config.yaml
n_layer: 16
d_model: 256
n_head: 2
n_kv_head: 1
head_dim: 128
d_mlp: 896
vocab_size: 2048
activation: "squared_relu"
norm: "rmsnorm"
norm_place: "post"
norm_eps: 1e-06
positions: "rope"
rope_base: 1020.0
rope_fraction: 0.25
qk_norm: true
attn_scale: 0.0884
bias: "none"
tie_embeddings: "early"
parallel_block: false
extras: ["value embeddings", "hashed n-gram embeddings", "capped logits"]
init: "uniform"
init_std_qkv: 0.04
init_std_o: 0.00707
init_std_up: 0.04
init_std_down: 0.00707
optimizer: "adamw"
lr: 0.00101
lr_mult_o: 1.3
lr_mult_up: 1.12
beta1: 0.9
beta2: 0.98
lr_head: 0.0219
warmup_steps: 229
schedule: "wsd"
decay_fraction: 0.679
decay_shape: "sqrt"
final_lr_fraction: 0.0
batch_tokens: [65536, 131072, 262144]
seq_len: 384
doc_mask: true
train_tokens: 666900000
steps: 5046
dataset: "wikipedia_en"
Each number is 500 + 40 x the weight over its row's rms, rounded and kept within 0 to 999. Layers, rows and columns count from 0. Numbers have three digits each. The size before them is the row's rms in percent of the matrix's.

# layer 3 attention output, 256x256, rms 0.0618, rows 214-255, columns 0-63
103:408607485520536495495542512495530487488526468475511573533512507492518526523536459570485542527519565497553491442475451450514448498507520462475469468489517441577488437508451487451432547455555453
090:536477501531486477462560527557552567521515489490487410484400565555487574522487575465492522568449487510481492520536538514568521512551529545441520480581441532485548468557519531527467475544462516
096:499517489543475498452527561488567491478462605469510427518453465509452532521532497482515539525496559488546460532562521553536471500504604513497511514543542535465564473477564449493471438538498493
096:514511561540508465387559497504485472482515535476451518539506437529456493452438518544418516491482430468485485475451504415534583527524485505494362512492503407531505470498485470514487474452505513
090:515458513487432428543470540445476512466490440465493496558516578578533504472463514448533534516469531481520455504608572557536480495471522495524516444534477537491448508506455465504472471484519500
082:441557469502536441439556468528512452584498470487531556510557500511514468530546523527502505602444455524590537501511460559463490469470553471481490509522531541441515490529539551390430511518572460
100:479515491502539524499534460508519606502534489471469436423447476481532459462571584472454502569467524547404527511516486461482449509577469504500455520503468476435491528453499524489507464522470494
115:531478479564524483540545509496503510526524501567475512521524482509559555482468503580505357491420521560494465460471481512466561466531471461566464544502460457414450436425544486442520442460525555
108:465506497516564460562456536538417517515541467478515511460480524463449563558544536452475505491492525528465511490488449456531495505469511561471590483536540500530462490511487501522576511532457507
129:530567491504495505528450516447451514473518475479481467530565439479481570534493461456467514518477398443523474537480486569501474434471505497502508463516557494520455520480499461506610531403521502
099:474506497478531483569480526502478482410474465543526568520569547445482434537538506508545526472575524467503559482546495541527506524521501449494522495551525531537491514466495453493440549539484438
118:543502481545481574451489478486531512472473582474459430401413464507455453465474541513474478486488440502513524537399520474507518501472480481567443488446514520519435531493534478524472450506437553
106:516493453529483473479472490534489589466535522465437430466499493519528480454531525506466513546495419547489482510433455536491440524526472533526501530517427498495521585490493519544487485495468534
094:548465528596495497574556511559502483503491500430523533541523562488434532528567567466429526451464476522470560487465499493553451517492538507458479502542469464575530484476517510563436516540526488
105:462458471436533513525495559517457465519517486505479535494489526516543505518572468473483476475551539538501548452559505520479537547561481516507529486494513559535563511480555521537448516495549518
102:603547495445453493505460461456534529441492480463434437549527509522538555495535450527468443473475468476491409473597541504407562481453461450614480477525476501445425567493529443455508514483453542
098:479503495504525501486445452460492534486548517490523458513477495527490478476459487498525498458503563530522528485429434564480547510517529400483412505490521530480462457485554462487479459510428509
103:480544556564490573494486495471448469517540537540557454520512513480540501485482536491485488491501495583519508452402456489581490442553492503416505521453549505502497569477463511535478494512448415
113:493467511536524497439509477441548471506430549425541532530477488420461483427513551535471566582547514517489569504472496460546454518517486449441562532566564513531495473481516490495401477509501503
087:448439559423493434512475538566510513416545478417552491592539471525480597435500547463547558498489502469435544496506527478530558509466531522507528502515490545507484500531465514514432566482515468
102:449525499524512516520497485465513455450518479503525551509509525435451502552501528554531454468547587458533563561493504462521497504566573453465487531495460454487481501521518458426520471527492484
097:446542493476458532441612460499578550451509508509466448471454529523467541539440497483420533512568482440540492556480495517468474544487453515519490527450490526507578453501486473445474473512528505
092:509517439535546516510481475449543441491494482476519505566468481440542446485516482577482519540521551467571518496505529537535443501525497531469437456561516482589483453541499492508478566518562449
103:534490457476420597525453518494526465477485471462457486478526472513515506592524520557489445488513492450580492523472546562523455436496502489487514441499502495456467546516507458461456480535488503
080:422530475499430485472504487419468571495538520456500505521496469519577523426506519493490473456486495528558438518491484438419517532540517487518504561440615493453476545445488507466468457490506525
105:545523531554509511523570439453509489525424513511459530467603466502514501554599487501461518470417428492453527480509473462526512532499451514501511568502606470467493507453517523492515561476524531
100:502550438511537485505557567478503477447555515492437508459500499469428573487480524487446573551481577396544544521577530513539427456510552514464560496546450523520475512513534462508429498605471463
088:373527553457562499491509538500484489455473493475471583519476498567456449560524520473487510495503540443441504526559579490465519504498443482501473511527506539568524518528504468479474475485475532
097:520544507491495515509478531496534498496526465429527472506474533511489529506490555410449559489541497436489436519564522509460454502433493484445564469523529547581476498523496503497470594554495458
104:563502510475475563508472502511457547509412478504521574497499498547513480488524558493516522495516499473474523488524542432498507573506520488535489496475411487521508501479478523510547491475578509
098:555543544485489467541508482525490501496499500544511564445513467531510487486488467559465491478475490455505501459450483465438523510522471529484527475440460440505448471548513493489496470534551565
110:483510480453467544466474534434478540495495480575444501464604514448572571480513454498443461571537503532526485469515464510435445427437515522547529523474483486461463534518490508504509527460542462
080:497536480478575490509478550524461549466502541502462415526492438448530503467520557499479519481476510500547602426447590439505478539532522482498506511466473511473489487482512433533396460508464481
087:442557474441524520514497470481527519439512529458486525454508461432506507469540523447469460549476520421501514525530577562450532500518517563487529505465563572492523496535505518475468503549486494
112:483511533521499474503571499533510379560493480496495549501544508549542460551535530530546467520445445549463489464492466458510504457516495515518528490526416469530527471555502586544540436478470542
115:475528547559545480475437581470528573434540544441541506466447481480418491488463536387459474524500553464529575532457505486542504530536497495452454540538483451536469514552452493454451506540481520
111:505466462503466561543497476507533486529606516548539480522477470467533521560506560506485466525537490530486481493457440518516534480537520479519524486436539584452504492486474498519510484526508507
098:502523443521460456464447515509506486492498467438498451592549498471542539529521460515487531529519545483492415530524491535495519529421535462556534483469548529496472435475518401505570497464500538
099:388535504538513447531394483506511480479502473495496569463500478452384512452461531478574520535478517439537549590534478490515461526558541486527495456510456422463498504468499496430494534488545440
098:546541496478503462478463515455523519461473444492463528540504456446521496484490457543473532454461495443555506568541533542471494532468489452551492503509552473455485516505461460451494555460491472
087:528447530425465585551527517479535467456426523545488526509554536456555421567501508498457477430473471429488511493482515454525521514531513477510535518478513455443514535500508498521512465552531561
099:472499442566537479413596465471549480522508549464478459480483497532529446517594533448467461512530487529450579555440503443510485458500524508484475549490493460517483456534506463500505439475460529